config.toml
n_layer = 10
d_model = 64
n_head = 2
n_kv_head = 2
head_dim = 32
d_mlp = 256
vocab_size = 2048
activation = "tanh_gelu"
norm = "layernorm"
norm_place = "pre"
norm_eps = 1e-06
positions = "rope"
rope_base = 4890.0
rope_fraction = 0.5
qk_norm = false
attn_scale = 0.177
bias = "none"
tie_embeddings = false
parallel_block = true
init = "trunc"
init_std_qkv = 0.0451
init_std_o = 0.0
init_std_up = 0.0451
init_std_down = 0.0
optimizer = "soap_variant"
lr = 0.00655
lr_mult_o = 0.988
lr_mult_up = 0.663
beta1 = 0.95
beta2 = 0.98
lr_head = 0.0148
grad_clip = 1.0
warmup_steps = 200
schedule = "cos"
final_lr_fraction = 0.1
batch_tokens = [16384, 32768, 65536]
seq_len = 1024
doc_mask = true
train_tokens = 158000000
steps = 4587
dataset = "wikipedia_en"
Each number is 128 + 24 x the weight over the matrix's rms, rounded and kept within 0 to 255. Layers, rows and columns count from 0. Numbers have three digits each.

# layer 2 attention output (transposed), 64x64, rms 0.249, rows 20-63, columns 0-63
112094126150100142145080128126130114105137119135116135103181150162153161124160152146141153135129138108120157079109133142121168134144126133117126104118101121122132095153116095121127139141139145
139092144150125132133086107135117140095083131130139100116085139138145124130095130170140106167098164127091143125168139176133157123109110120163102148114127149147129128109145113115117142121116127
132144118109147115142075136122135121120129105189120176142124163120114102105130137117126176112118131116094161171110077123117136107082175105111153097121132093122130108141073090118105104104112159
123118158147133131126142150149132115173114137162103136119151124126111093118139151108101144114136103110137136118145174100133149125170095133151146171180095126163130108159157067109121186141122097
163119140166141135112099090145078096142150144134154126120138151139127166129123112118142162135056096110129109151130156123116152115101131110117166129152127174127116097107116155150122113158117122
134118107165166134134141105139118108095106131108126150140114158160123165126111139137101119108184118173148110147124154149149117107095093125158131097140158138116117123140122110148170090113112170
110152190140151162133132137132089144078123139146121131147178120125076111093123138128126156124133158121080146170114136080136139143100128137145106144134110131109137090118071145118157106111143089
142118092135141128127126133127133101122070135089131092136141096176137095147105173105134094106155146085136104150146118134096123114127171104156125109117112111144129116137146098155130135146150112
095122112102104156122103105126152107094132168120133083134128175149129125138108109136098117123089123163170139134117144140110100165104123126126128128123111109142132077067142132115143111121164085
133115130120113147154141100145131122128133129113101143100129145147138147177112124086152170134136115079127096151132144132084163118151129139150112095107083087115141122146108120120123098122155114
101122115089078134121106128142139134160108141134086130110138127133101092123113127133127134179154109119130105087091145137121113124109111161087131143090165153136132107131149168150113134139168119
112157117167131152157187121112126133133130129143137153152129100116175088150155092131105116158098118137097157126163111150118131109135114105120105122105149132160105108142120108127169118167145123
142141149131105135163115092110130130113150114147116109132129078116151108108140124115141141104109165159131164102106151153143134090099096115142144140117128177120088108103123111131154089156125175
104076117125179109129104122114180104098109142148127115091143114110121162108133126129112152129108123075162148131146161122116092104177098127128120116133132060118114128117169134125114111094132127
101135130140119140165098134156102121139134128091103151108098081118137155129082079123194169127077107165134095146124121123117117161112154139121165138118164098146121162156121118170126111114141135
116172119095135127083116138119084170122134170109128110130139120161120169130139123117179122136143178127154146116119148094138093115142100100129110110129154119137156080116089143139123135126107133
094138165110135099101096133089120135132116122127129137119136123128092151142097135127135155180091085130144179122168100127110146146063126097096152140112126125169166139153130147086084132101124171
120145168112213108112125090112115122105168128125081118126126156098120137129109093159183112133126158141119082115153128130114142119145146110113142126135116096191134129119114157120078121134162097
165108128110129143149107081150137149157157082134126118099065128082129118137164146145129105138156081153140131150114119142120155114158149134106147118101121165102133089118115147099163086146147117
111075124161114152129131137059136138135138111138124110090134149119131159134148151079119150175143106139151108124152171116117141128099141119139131125108124151111135162103089084159074156158071088
127120117113161111104116134123146108104112063113104116125116113136142159108147154131127128114104157164145123082134103159153142102103106117125135154128092138170105107148177161169129155134118067
123102161142123114128126139098123131145089098143142089155140128157164148169091134166147137121171094142156113116102109146139096127124108135189108110145141140107091090160150155125145134141130115
121138132116164120173133138147121105125129159131155158152098158143148154131132117155080140082101148120141131131108073129148135116101134088103156147117117148059114133055103136167114108141086168
080170110102134146126148161151126131121179111126147177114151126109157107140130124139106108123104108176106067171165067096173110172153183123140082128121165146173129164111164171121163126138126162
203140122155143114098118118140128121147111144149132122118133081093107103116097126116153134120142109159069153152099164094092085101159133082144114126114106153134141147105123133181101142089090143
117126131149094103082068132085122150095145139108104150115135167152118117106129138131136178143183130130134133122127118151111154168132146093120145112104124094100148114079152152103149088170136125
105148147127129147127120164133159139146127139133123107123173167129182175192105148067147103142140093118095145099106137163114133146143108163155129133145143118140107115143141151134119081161137129
113112142139141125066155138119126107145124166097101145150157126139126084093169099080151118148102091148098111118141116158162155133119167157128112079087091150109162127168112073156178118145108116
138130094123173111110115170130131102156151105127111138120139114142093117107133128106082120143168137151137136137103104145172153115131092114123115098119153126083080106166070163163099158134188194
125141094104136120124176146135117128140115096129103113106162123166141079148116122127150130102182086168146113121146110110080089063130122110167169149121143144181130136122156102116103156144081138
081131101104159125103141127129120100145141158133116068163104156114116135107202146128133140115119107131089098124107170120135098152108110101126121147139155112130151137097202105098109113130140173
127117156123137087150119118157116172118155132157125088090141147156133170113128135120113115116127126090135105170132101161129191125139108123132129135103131110146117107131119101102170133147108134
124111184117115146143152127169136135185101138109104166103116145133083160140119125129106142153140170146098101137125153157137111116117114185095130095142101133134148134124161104143103057149152160
127136111139139112097137124152119125154095160123124100127104104138179133110051136142155102152093143101093113114166111197163108127134118105150129141124152135107127129118139099101116120120105150
132115115132164179114155158115130109160185161155146113155141154129129142157107096141169119102107112153140145101124110114154158136155106135081142119148108133134058107116122130118113169141149121
130137141150115139110141104134136164128120137139132123122107130148138156078169095091143125155100102087109118098125119142135152141163102113124159106114100109174126203138128175098104131105159164
163121151141112096092123209145145143121140109143131100156132122134091070143122154132139138137163134122129143119139148149143172141120084126148106083115169126108116162127142095146104112083072107
142099151159118142097109147179108147114158126163140161138113186109090171103115151088124122148152112162173083163130161135110107145158139183142128133143102101165137147185128123124138176124131194
089125177088098108145123141112141096104163113138096122138126081112138136105118161127164121173121126095124155108121148059169111119146151156144156153131147102088111178113182138118118112118132125
129158150152128112102134152142160130109095112160124146130154100105130171127121105112099114124158107072131111112134149118128083169108106159075166153148166163121157147081109146106155082126162124
048140132114143153118113121070109158174123109091085129113165147096135124105144159119119107103181152120150184121148123111139117151076111141099146102127120080125097173095092137138160113115102147
118123110132106113122115098115159131137138090086129110114152115109131145138120122101145125083115160114106101108164136133131152160124140106126069148091092168106174124128127080084112101079091121
097102162107084162101106088143157096103112145127140140060091152132086154139084118113136110130082106100173134120125127145120133145125108117138122114109161133116106121109138114140135129107191112
109088105108103078151087126171170082124148119126093120099115150095083121097094105137105165179147101085133094081122152124182184133111123177111168111141113166161156109058136092128127131123135108
# layer 2 attention value, 64x64, rms 0.278, rows 21-63, columns 0-63
116132148131153129126118144101115145130109130134151141146149134145142120113111137127135143136116124141120082150130096132164136114130108088126147158097137100121125110118106094124112148095136075
172114124112087120128111145140098130074131108137072109121120132115170113143132132135160146113142096079111142136127142118101075159134153092105115161113200127143098105159140126084090140129087123
120134140129117164110127112150140062157109138115110107091133147130128089090115112086128136126130106099088172139151104119106149118125117172123112126148111126131131167119130106142150118111126121
123131116149137121162073158134142106107139122129122128120141119117090128123115104140146110155111118133106127134135153122129148137126147113144151141168133129113116109139148152161128164121110073
103117091073137115113123126113121163103160108118117138145130151121138150123119134101131115117133147140149125121160137113128131131143124116142111127121127077160174111150083137169109135135118128
139138137140142103102121117152134139143179143134097106132126143096096103095125130147139135131129113171121158171109110149147178127152151136131165126109196121151088143142121136111115135123098126
103121105110134157128113117120137131149120165101132103126125124141130123104096152127135063088127139081188103151134156122122081120118130142158115123137151117105130136146116139126138144147140134
132128126150151137143095176112135128141154105124147124130108154155088137111133166136106120145129105123150090145127097122147208130133163123151080129138114136084118125119107137113127110103107104
132145121163098139103145146159122181128149138123119118108114105130133146094128132126139152153133114089122133101139155118106138160111118115143149137134128131104133126144111149109170114147130111
120116125157127129137134130135135146129111168140121108114100143158130098134161130129156123128146118132133118122124156135111147117114143168099147127134074141105118108120096136104128131144118146
143107164137166145167129091111128104115140110097104114130133133088131105129102131107156151145114151111151131108108108130120169128117119148130118091116147116149169116114134108102151146147147125
158135112130129164142172094147093108147096185113149151164090113139162108114137105131124132094116092116141138143130068113110098124139139121135122160121121154151137073137137176109128166120142144
076163106109102130122107121137136131096144132170119106113095105113121138163114089141130153113150116170105143117132142128141075120131131136118170125183115143171133181159093087114096184101168137
131120112115153114112075088145165168133121159103138084093112180147126103123143122179121134117110123112135135124123106141159126126111109143126153123032073065115148151140129113131149141155143082
123096114112141099123069146150117126136107127138142142151113176131123139105115110099164183172143087105118105152160155123111163119128157095136101141118094161097117136112138135073150169137198131
118128140117180117158123183169155179100115131169138113141161165089149147133091107141142155132136090122155104115151124110130138151092112147181133118123101108162164179056100145169132091157112099
137148149117129108148086146138123122130086120153117086104134139170171117147149132142141105152104100130165123125159161088182090102131153098065120094141060104118142149092124108184146143141123145
149113148132143097148126079130093101137113139152163115144086106138084114152132158104146129111101130110156121093114111129129130080149155123152057149117139107184114085171106154149134123125116132
151170122070105117162116148107144128114137137159110108109175129106126160115067128119070152098123166135125151162112157117124132154144129137098123161092139117146168115139129172084107065135172109
152144135171116158108133096165121112151114105103125111135138161080096109101122121131122145106106122134147106143163141130166119147120117126102148104147113141190145114108100135089116142117112202
124139136151105123103114133153108126088143150149115121161114137100113076109128166111129119057152110104124123135115149107129155111146092106133188111137149159120124140097174123110152104140099129
103122148095069168144181085118109143098098106104148134125132118169127081093089139100128103168165088117120196130150156126121124144136142165184110141088157129159088110128126104162159141129134141
192137187123120086140147154118105137169136103148111085100137107168073129105187092169120093149152103089061122087182131147144179156135099116156122105091119127107123158152115108155132126084120129
108194136125088117102123123128104143141099118060083181125111136155108151117136143087096169122149157159167125139115080156118134162149095167144099131133055136116162135101097132113181106136147084
144137128078150141128174168123158092123165120208091120190127141091120134120135109088142122154097107103150135113157165093097131104145162178116101113114110104116134122130133149122136180127127059
094112137138108155121139142082103133093148158169095146145128139108102085113096128161125129104082059135136118142146078115132159128136118087075143124128164104107140182148126128131153119128145147
143108146139140112134079157114123136157117122155116161114158155102111217080147129153132137104091136093127131156109141139139067195154113119119131125147189076077080093172118150129112111117134113
094133167083143199113115130139152111196111084133087154179143102110068124126157156119142089118132095123131115128076129111131111125115148118161119107091108175152125125088186121166112128121150116
153174144109122131145091145146118160127175148113107151087150110094108135134155151137075140175164133156159110179179095127144155116136082132084145105117135141147139093070086142122161092091161123
097145125097145080138156126155101156114113114144140142155174110179123177154116130174131102119171124113167161062152119132152134089166133110100116138155138117123111110107099137071099155084137163
138109137091147134168144086095152112098114140169191121130106128125129121132142154133146111160093125117101101149122157099107118110126126144116154146138137116125130153117108118145156075083169154
103079134113143121144103090130105030129131139088112131144158118116130151138127105129119166132137075127154131127066130113124142146137121150093148138137142079133159126136133142207060179156166130
150101122118143167168096103064072171066140129132120141111118136116122138112136128171172116119158118133152133141126120127137131150157113154136172134138099118146159133131147127127154121173112158
111164120162124128151096112150185190125065102137111114146128124162147109131124110158120080093135097136132094108135118079117111133138146094117100136086138131092086112136166114142183131160115158
128108065108203131159166133142114106120154105141132142083134132152121181126112137147139127070080140145107115161126117139178119122091181138122127120141115115133130156129101103180155153087118138
090147137117052160175168161088156092125136145152055187122140155071102149104150181136100112115169135112104093120067124084136110160066086152095124122158086143112123124121156160075149107153095115
098128134055164063149087135162197105142163128113093106114108142123130137169135190117126126117111158122148055099078133144133152130164124187124135120108160102125174150127122102156122127105180164
120145064108073100115138100130094119147149152155115119082113170117122148166135074196102096095168091096146168143129105123107088107084160111152128124167114152112166141140118086132108127148109145
083102156110110143163137123102115089121148160089133129163110080144139145119094098167114149116118139088097105096180130171157109104099115156108139132156123142077103154125121122147126120184105122
121186110063127148125114154111128093151128109146098121139162154127144143155111062086108128182094097070103098141149115078187162079118109111175141112164154154104119134146177180146111171122145138
158104162169165129134146129097134118091107164114103136064126114116108151092111125154121158138119149091145133077144130089111122183140134118140150144140147128119176143147125163080145107118127103
106104131164117092110145129128142156077120145142138076175107116086141119127112088150171175131124117107056119092085156152122119099121162110110142144076138095169170165145181104161153148138132131
160099127096103132128094098095119080089117131143123091145156095111157161163135158201128128104129104136151090158128164138105071132102185197147078124129126066136135095129158113083119132160137127
# layer 2 attention query, 64x64, rms 0.228, rows 32-63, columns 0-63
126155093107175150095129144101101119125150145122132107120162122112109113152162132104170134120127104149103107147130110171114102126144146121147127162119143106162114129172143111097105149126111105
137133102106131113111123153081111121102139123124145093109163113111111119121165156150130139126116106145110153141115143149145123110129151113128113133109114099173165146131121093102133154112085107
123105121135164140112112124133088145125140150116147130141147123111134108120151100130140127122119156132085118176104134159141098109143113150177139143114143095135131130139112097113112156132129151
091101100134106139120127125088111127112152153132161105120140115127152126144125110123102128081120133111119118115108141141121149140130119106145102155120108072144112138124121107102132122128096100
113117110127113121132141127105115124128114135134122104120119117133140112143127111106106129130131141146139142111144143111098146112116143123108118133148121133140112117136115148114118143115108099
155152151109140138121110123134143138146098069120097153148121155124124124144137105122128138158148148141123139095148101114129150131143124157094157105140150185127110109113096149140146142133148118
130129071129096109085178154119113142114171166119134122160132138156214108112109160125124152148086183145139187126124117122126118110116158108152096175122117091145147125191108106099122198111097148
126148148152159130083120108160111140145107111139112149143122121160134117147130165106127132153123154144078154131122126109122148141133137106169136141138154110132133126101130151109167129118121154
160134132139106168122134152094113142143164116131160094149133100134127130145131162146139115102146116144120136140121156166127129078156097153130085137115137113123129138143134097136141165150095135
151143157126120151108136107091129186134122076143103166122107160124101138111146075142134097108168121126137085141174139101110126155120087096095155114148126169126101121121124158136123084135148081
150085097159099129066115167098076130091156135177151098134151125124140115093143113110118088125133116132132111143100130121123103114160131131147073156144065116121098170117091115138126119092072147
138092099174118169122165126115134126116170167109109130136138121169115117104095129146126130102135141111135113171126138154100085124108131107172136136123106122116110130154100117136091146121146130
095141098119081099116125093096086128116153157098120097117134124133178150118128114123124147143102155119121155136121105178135138116106131143148099131108139117106157088151137075112142113165125133
098136118109111095101088162085139141132141137123160089132144149105150123125116115100167163141128100120134130152130110141186127138103091117148122118087127095137152182184129094125110128167138147
110102096145146161081122080111084122158129166085163173129149123183080143090126148123164140140106139137128116148144124102122133155156133124097095070103090086130135109207153125123039181120126130
124169127109129115130162117183138102152145118109110115134159158129159121185134108154134133154123130146163109124187106113127110116128159130158108117145135130112161147098194117132093106106149116
159169044148157154109143143122154130109107152156166074135175106129153087147137081130107124126125083124087132142120120100115062101159117090187127108129150137112098111173109120101171156133107113
109122146109125148102103110124130143137123119159097149142140150149102145120137149106107121121116140164146141179186119114114128094105097125145143121097137114153132113095159117111143114180095091
107150125124176078113125104147089141128122125136127119186153094146159122134122118142147118094161188141120125154139154127094106147121082151088150170130154134084153105096110105135075120114121147
163128102124108092109121111109158105144117135089112127154139142180127126182111141153094087127138120137117096123141085102158116129136109078098118085132152140150136143114124118134169154122154114
128145122131127141119094111137119113149122120130076107102087096110112169165086113114166100126179108106074150083124159153121085143102105116168081120121097130124109101131089142112119125115125155
105140144116124135084135163141112131126127107139183160152205104103110117184113118137145185111117128083121139148159129156167123135085171137143109094132127139127126119112104101132151075092143081
117051120159144136113086159145151105152119123172127153098136173098124150115136140167117130154104181132127099117103165160119104152101122169146138119160158162136115101152128105145147109135123141
110089125142158145077187147141130132160086129145102141149123103117130135125145126067079094151114132121134164050108170137096132114138080166093101168150115157151067136106087128183076182145164126
120111173108088139143164115129133176138092095138103100086129112179152152161117129114140151103138134107139126154125136102128119117132116175165139060180129154146093149142079132103118134090124137
147167106153088118112084155180126152151120142166104130121142104143141112082129105170122080161105098148089137161154149149123135148119102119104160138175151111162107162173146149136110124078166127
089102112134160134122131164122109087146147147108102138158105112121126147155156130116109118114093103135095143137155138113127128110103147137123142108151103112067113130137139120102130081146153135
134147092131215079133142131098139133158156126125108124121104145135127096103135135109135087084141115151132132157130137138135157106148165179149073125109104136142088096134129102130141111150119101
138114088135097143164134154127108156138103140158157131151104148160155159140124149140123122094131177140162129165066072140108134113099145103137106157160096112108140099148126118151112146128103122
172152145154149126061136159140102110099140123121138146140128167179090123095131131113121145178137113151126124154151098149081102135110135149136115060147131163106153154154144156161104138167137122
102159132175135134128135064122169130096103100174143130096150142107125176180111078116152091127110182125135156119161155137121128109131117126111140132143110133109125118109064118114152125117130066
125094111094113158108173098145102133124122112112119152110114194115138106167146133148102094121133174164159165196103185163143114114172133121123131119079143123116099135173105090144145143179175175
# layer 2 attention key, 64x64, rms 0.243, rows 32-63, columns 0-63
127136146129124118118127082142152124127132118140117125155136138137130110133137106133128125120131139147156133138141112115133133124150113129129121135136138124135142139131152138115146104127116112
125114159144144124158117105132115109134128152130117120134171090101138102136123100089092162121124130144121119128123144114154145112099093105145115153135134124138129137131121121151122099115090146
129142127159137149104144116149128132131149127156105111149167125153157123123130117142107137109131123147127137120140127119151135121143080123129110161134124169120114122103121135150111103124101118
088138111117127145122137104132124146165117115138119108130148136132145103157146098087137155101132128147127118127129106121109113121119071119135119159104126132130131110144134093116119097116089138
145141119122130103136134134127138147137130114105133135104102134121106130130131156116134097126143133111103117120114139133121127140118118155096146141128137099135170126121121112130111136124139149
140107158139111099129158147131113143103112133118188136157088108097092129133121149141142134132150131102084101126109133147147152146119161119093146173123141075143161130111141143135164161152125130
118098124129126142121168147146063152109122119112119124133156143136138119140135103118176159126122102136165115120150098123126141126133151130139142106146120144121122092126126129130154131142147120
153157154133157113176154145103156090144115114156136129122090124145118131141107150157164152117127115081125145163114121139135117105117125138118165108147137091155137150136132134106144133172129104
139131138092136124124125102152121149129049115124159167117079095154109115130118143124090126074091122151119134129132107155121127107084182135130162139099152083146157124117146123130175143144150091
127141111099140174142132111143115146144097103114091151127111116111097114137089167123147139129090082124125135125136091153146137135086146189119142086067131121137145122148073103118144139146157138
094114150124112131164122087146126144099181191110094102106138176079161179089179143159145138149115132152195126102122124119147107191113132127151130117110094167119125133150151087107084141134136192
130153145162114096131142163127114126124118146144136127080092106068123119162121139127122166166163128055107098106117171170121154117152139131121118128114137121121162139178136115115125144169126122
125128102123122124116101106114114109084175120147160118159171121159130143100126134121131142148073142161148133131130093100143203158172129179158099133107132141141123112116110124135110119147116128
222136165151153145168185151102160118156040072110120185142008073114089098115097162152131090094169099087072170127129149157099126082108156122051169144141126078131132127150141172115201140132148096
127123136091090127138107114153097109134147142130131127195101167148089068195118114141119124098118175112094101123167132113144105124106107139115154132099112112114181139107181126136133158130156108
119125086106157116136098165110143125140117124131174166097067118124077127145125096145176135104107116105118114151113156109065141122157120114113133136128157098136122135111128126141142192110121117
133092122126161121149149110144130093152114137125138115163138115107118161144132136104171067134137153094156138093108181137087134106123140138143130125119133115148169151098119149147103125141153164
117113128154159129098124125130080090136116136109080114122116126169100147105129107096118126115093169107135096125102155100171174127118125163148114128127094167110093138142125126164092114109100150
122146150118107124125151147111150109142173125137111146104135116130085120148114147100174134131113107176145168111122125165147116136117134160118107189120158136126106159123144129133095156135128141
101082119121104139138095102122124115089117140138119090174145129108164169148118107111142146117085117117138132077142154109107156124175100139166139155147100149143100112174108127101085151119135109
144068123162120129145113135095084135155159145152123131109169122126156123104163131118113153155127109184171131154133102112113114139163115106129140161092120136140141147148137133148124101142119110
091115135116123095175123112143138134118117125086096139125116103164115113129090180142147088119130140149156107148149153126133126123157135110143141138137131116155122137138130092114134121066080141
167118092174081114081173147108156133113096132119143103100096140143127119153080114132137050114157081157106083147136124142168083114148154125131128093115132154149119130131101132126160188134158098
144101151103122099112139113073101171115127107149119058089151145088147099107149119155132123074103132133128091110152136159133123107104138101139140129139155158152121145114140161150120094115090114
110147132151125095125135104115079118110145143089146161132131104125156087122130101131123136137111124124134125080170071103104092132135131119132080122105135135142138123135160144159154138119141142
127127149100127143130163133163112139129144129124086092109112136101123122121116058134117137093155174165165131145135134124100121081158130158101103142140107142152126127125112102141120154164128160
137151135126111145116149124135154084131100149115134131115126140136143128126144145117131089161109110140167085146132144118136144112120103153135105104123129128113142121110132129134106148106081099
117101160109149129098100146121097145099125135125138149123129163142106128112134141146120143176125091132136137113120148121159141098128128136130159150135165120174163171094166164095135135101141154
128124096129120120107128095108116146147147136101111150132135128102163135125117141133124160142129094139120145162150090134120134126069144146097119115138135127166123158155097142149152135127100147
146131108150101104126088126135144100117138131123113099103141126153136115135134094163141117107137154164162125134123129122149201129126095116141146094132148142117148097156229095121074166150142182
098089131076161126116140145099131155125154093112164133129100110144113121128119144107151080126157158138155102134157133143133173138116129138142097136079092099123108117158128149125124142131147094
116117166180144124145108128128120153087119114157124128166134099133109133134124132126122090099127100175131171105117150125134137127127091133150111086150127170113136140143075128208122168165093116
# layer 2 MLP up, 256x64, rms 0.183, rows 0-31, columns 0-63
111130116142133153104137133150111130117107149119146130141116119132125125113126116129142070129132128098128090128137127130126130131152140100158088120133106107100101133129138132123130138148118158
119113133158170174098134100114120139140161150149119103111110129104116133134195114140162080120119114146109122126184152153166180106137131134177124096148131159177099166100127126137145126134121121
172129118136075129154118141130135152121125129153149160135144064160108135117097141138105148144123130148125164159110147155128138133134123165130140095098121143103102089118110126117112154101122140
145123159110124194149115083146101118115115134137126136045105158109125159151119150137143128128080169136090106143122108137144126120139130142130136149100114141144099130124147101117141071142126141
142116191113142112125129079134135093157147157092115146132147163128130110129138100130105120094117160128124101063147147127128159121146141103164115096117107143156117128176089176171124098177112143
129106122149172103198151133099176121103135101174133121117172101145102117141162143150073166125125140100123196123144158103144099087128128122116145153145133147136141137074122106135160131113120103
022117098135145125088137139078132170114119112144147122113153117126141199140165169116127138083135147095171112136117181114106168129152128127147157125122132076132115092147108119085124141121157126
120115106090115092143114128116123081085143132120148127100111121130090093126094157207129141140088128118100104139128122168139139100148115150122081139122096162128090128107137146115126160088132145
095112121155123132132092143153160123149120165137126149147124116110130183126175121131129071116148086122116120159132136154132125156137094143124117132178136140181119097121101115091179087132188140
126132111136140123132142112138124104137133151105146130125163125106121158150106122127137131135119148122153119123142126147146128134137116145138140149130108138147137126132101113131106121102112160
108104135139120136131159127133153125086109121124131134120110113144153093096141114118125102123110128117119120159128140168126135102111114113115150114133139148143096133120063139130146107118130167
092145155155094124147151142144120115143100150111126119140138117170144155162087105117166152145151160093104140131108174136106066119100089125098169150131126147094152136104132085137102121094095171
115114129113122118113112128131135104114150142124131118114142130130116136112126120119122129139104124134130120128138127131141130128148132148149115117124112127137129146129111118114117141123141137
110150113176102129183142150111119122093142110166116160114144107143152142098174109141133116162130073097122168154095160132127120172095122151143152099178173132145107119117140138110183097163146125
102127132110150152125151139108161141166150108098127103139131119109098141131209139131091133112108146129122130096154170126143198102119095128119154104135073162140109129150123094111131117138170135
157141146124106115117106109095104171103138105091159145121117100126123133157080153128169110128114111125127120123142113110111142139152159110147132161117125146113122116140090077118112145113114112
142149140155102134134150159127168104073129122086160178135186108129111126132115116152096149153125122133100144086118110137128117114119098128107121114151095159110111102185106111161124124084139111
115161132137187141117162130131103131144127148115158137146145076172138131120146136111086089098104128141122130129131149136149135153149118129157144164144121146111096119115145103114137144070102149
152142119120148144146095113130097123130133099170143126133126141139161131144101111132129130127103137119124150095117107110120122107097138162150136145090108175133134089182116117174110160052090105
099121118154085129133107170068091156173122141152118175131135127140165162132117114148092136134110143176135150159127146113075145137089110128099125144129091132098093111119116123109106110172113117
135120183117096133143122144119116121125110145131143137137129136123129179117136137107137147164105086102128135161139124137132138145128123143132134137146112161073117156116103095144127095124143147
105098155101147157124095097091186147111093091123137111124127172126138144115188116081106139095089133125130148134087132131086194112106093189115126101128099154107064111135096071135154081165159122
139127136093130134110149143126133130082136146128131131146104115087133144136117115136129119149122147113113091168141098121138079130184160161183103147117137146146167131175142114166110151129135172
135112142112093146103079097086094106123167120123162082139144179142076123106090152113127136150151177128153128133118102191124141156126110102154094088118156128124111097157128149161066154168131142
141120118107163136104085114190107104119112173105125133161178136126107120154123138136133105113164139103131118165119152104139126105153139130175090118148119131104150098177137106132107142094182151
114113078143159143092163150093156097098169203151107117093128196105128135060216093102102135131129079089069063188118171115119159145158176166112119128140142117137105177157128130088157136146191182
127107135131104114125094144136151133128169139139159164102136129126135145133126125152110115107115172119150136142096145147145126129129142129155154087141149137130124109125124155165117147154154161
133132154152134139142121164131119139105113150078135139150111119131112129106129102142156127128151093129131125114139129119104107149109127118129134154118103114107094126155083104143098114121111124
083096113173167127127134137141150124122099122095089123138136146138167164125156109099121098071148115119129075066128167152155217133117131107076119132117113168156068123108134091133135101132132126
079075113125172188108139147084169130121118133175124100119121154189129122123177060160103128103134067147113122094109123149176151100119140118111131172141144153182065121113114119111110133152133178
125070127122108086136103128102150149096144106173138170154130118087081143144111163119109189125131160120129118121108075091139143117099175108125097143094125147069139140127064064164109156102065105
164136141147099154148096120140113132091133154112175132139134120144121125102111103119144072147089080143121097146155102144137129130114137147136132111173140163130142136108121150129130133117123151
# layer 2 MLP down (transposed), 256x64, rms 0.273, rows 0-30, columns 0-63
156122149131125109149112124121135137093104125138107133106144140138144133134135127119122145132134135113139165131109154101135129122111141142103150160114144126126146124130122104138151102111135113
099125144167140154149091099140188116061098147140151082135081099089122122082109118140149123093098104142119128139152111125097123119081157079113138147124120114112168114077133134132114185145135107
078122127164155126148115142113143102115135128102122111131095141098126125166140126118160132116140140115130118118161126122112096141113141123128141129153152112126160144130161121123131142132134136
124137115105114169138099129110142126123138184116154160045124138110123143118100117153127107144095165128070110139158132151150115115113162177121127126160105137137143132125115109107084092099138100
130150084128142126147102185106115156102106110136137106122115102127120141103142142110156148142148127136120144155106145099115096169102125128124136156156145110088158109105194100108127148092126104
118127139136102155076115130136066125141089143077127127127096157137160113128101118111154121100139113145135105146107110150095135128098132092129122112159128107114100111153142147118117114138124132
203152140126114125142152120144138105145143162123113141145145144138116072136118087132114130123122127167110175128132092122155101123075135127113112130151124163116164157106142115152119117117087134
070130125114111148141094177141132181040138126162123114141117114146127106126146153158081118135152155121136078138108140146152122103132081143156164138144122126154118109140090104124136159127120104
141126174148131119123139107116137129111164122131154142158054127104136080167084138154124147104124108139066107100112115172089127133174167136108158131117111107148129147129151149115093130145144120
136119085146121107130156100150104092131146145126163109145158123083150154140135118130107135133096166100120112113140161110127144131127099126143119147127115179125145120120133122078126112101106169
148138110137132124119095149115115146195133108140102137119129145110052135143132133130133126140150140144126131113121126110135142123131139144109132101127135093110124126138141106121124124100124122
131087134106168153150134131086129123100142157116177099131133142097124126128185124142142118128107096110127114144128128160109127140148127114139133115080110094146133089138100139072131114183136094
087110114119107131130100084156112103090183161121138118100169156106136163103139109115106132147063122143156113129132124121118122140145134129150107132122118140145147145121120119134115126100139151
141154140087159124131112132166139171173135127124140095132104141146111120137109128099131128090150167139134116140136087110124164099177151124144120134122097145109120122152127145130110161089132139
130125140152133101112121128143111106085085164129130154110117124109139104128041086133137103143117080132136135125117104135121070145126158146120112147113141125144128119114117147138123113138108102
106101092104119121114128122120149081112104144126097101132126138083126111105153098112109106138135145101101115124100111127136107126092115134130136082123099134134120149116137171122142096143128113
161123216160103117114163121127130132131120129149103119098141128140121105176104147132114135107151118089110163121147137123119075117133141142145137132130137120142114149156121133109166151163101099
080127125069138118087139132108102132103082106142112089128134121159082129079126132103108156137138142136115115119117131142123137136137125114085138117143154108149104147141117137159170160150089065
195148162141064100127114142122182170148111126132130160144138097089132061163108165078137113115135138156111137120122143113164121119153125144120091123119167133118122139142130127127125101129103129
139150111094174115127146098175123113092142109112126091121129141124121091088162144135128118120144093107126129102111105140148115135151142120133140128109168135160153124140135115128141135102141158
108112166148056131088113144093080117124139155116094136126089136100105142111111116130165094160121112119133145132154136115092156161140110137109126122150104130084134147111105076130110134124144165
093121221109188144145133052137137133146130176072113162164092144107123177121124085094070105194064173159140063134115121148056163116126122229143121127112083172120081116166095109142123128142175133
084140112107127096116135182144149147085082075137125138135054143100135138112110114130081139139142150104131114144114083119143094146177126091138100152148103126177155116140141151121111119147119153
190134120148136114081139124133120128130066087126118114130117121122161127126124132113134139183163119097178115082142139148118176100148121120135110116112090138064146139141130137130101114164116104
114147140133168102126110141114120151142129080136134148120105106128107168122148172142081129125162119159115165135154137164153111150101115093134127153113133121150146118135176170138146145175124106
098116083161080128115099150093106131113148127165133137097173142091060158103117073107177122170182071110167085063109139028167160168130152139113082088075124136101090147121126182116111171102127184
116151126145142133128151138119151137141079128114107101142115130143127112160099141122182157148157125151124133124142125115094157132126130118136115162105127127138147142139145101117122151145094120
139145112115136114098118108113166101134136129127124112116134149099118141149128146122111114116132128133132138148111117140135152102147123125121124113135140089130151128126101133122163153134163155
137139148132156117103111074118082107130097140146120151135078121174099177150133090146157109088144131149140139148107147129128086143094115103122116176143127165101095067105122116143088151143104145
154112142145158144161102119147144105093097145148120123130163159140069124116178061139100142155095070156201182129075139149131132128154136088137135179070108202101046128061106104134118139163145160
078126143138145108124095207152159165138116132104077139101133151134103082155107110135099093139170157146127123134157123132137119121155128130127137134129103140093197128082163110126156135129160113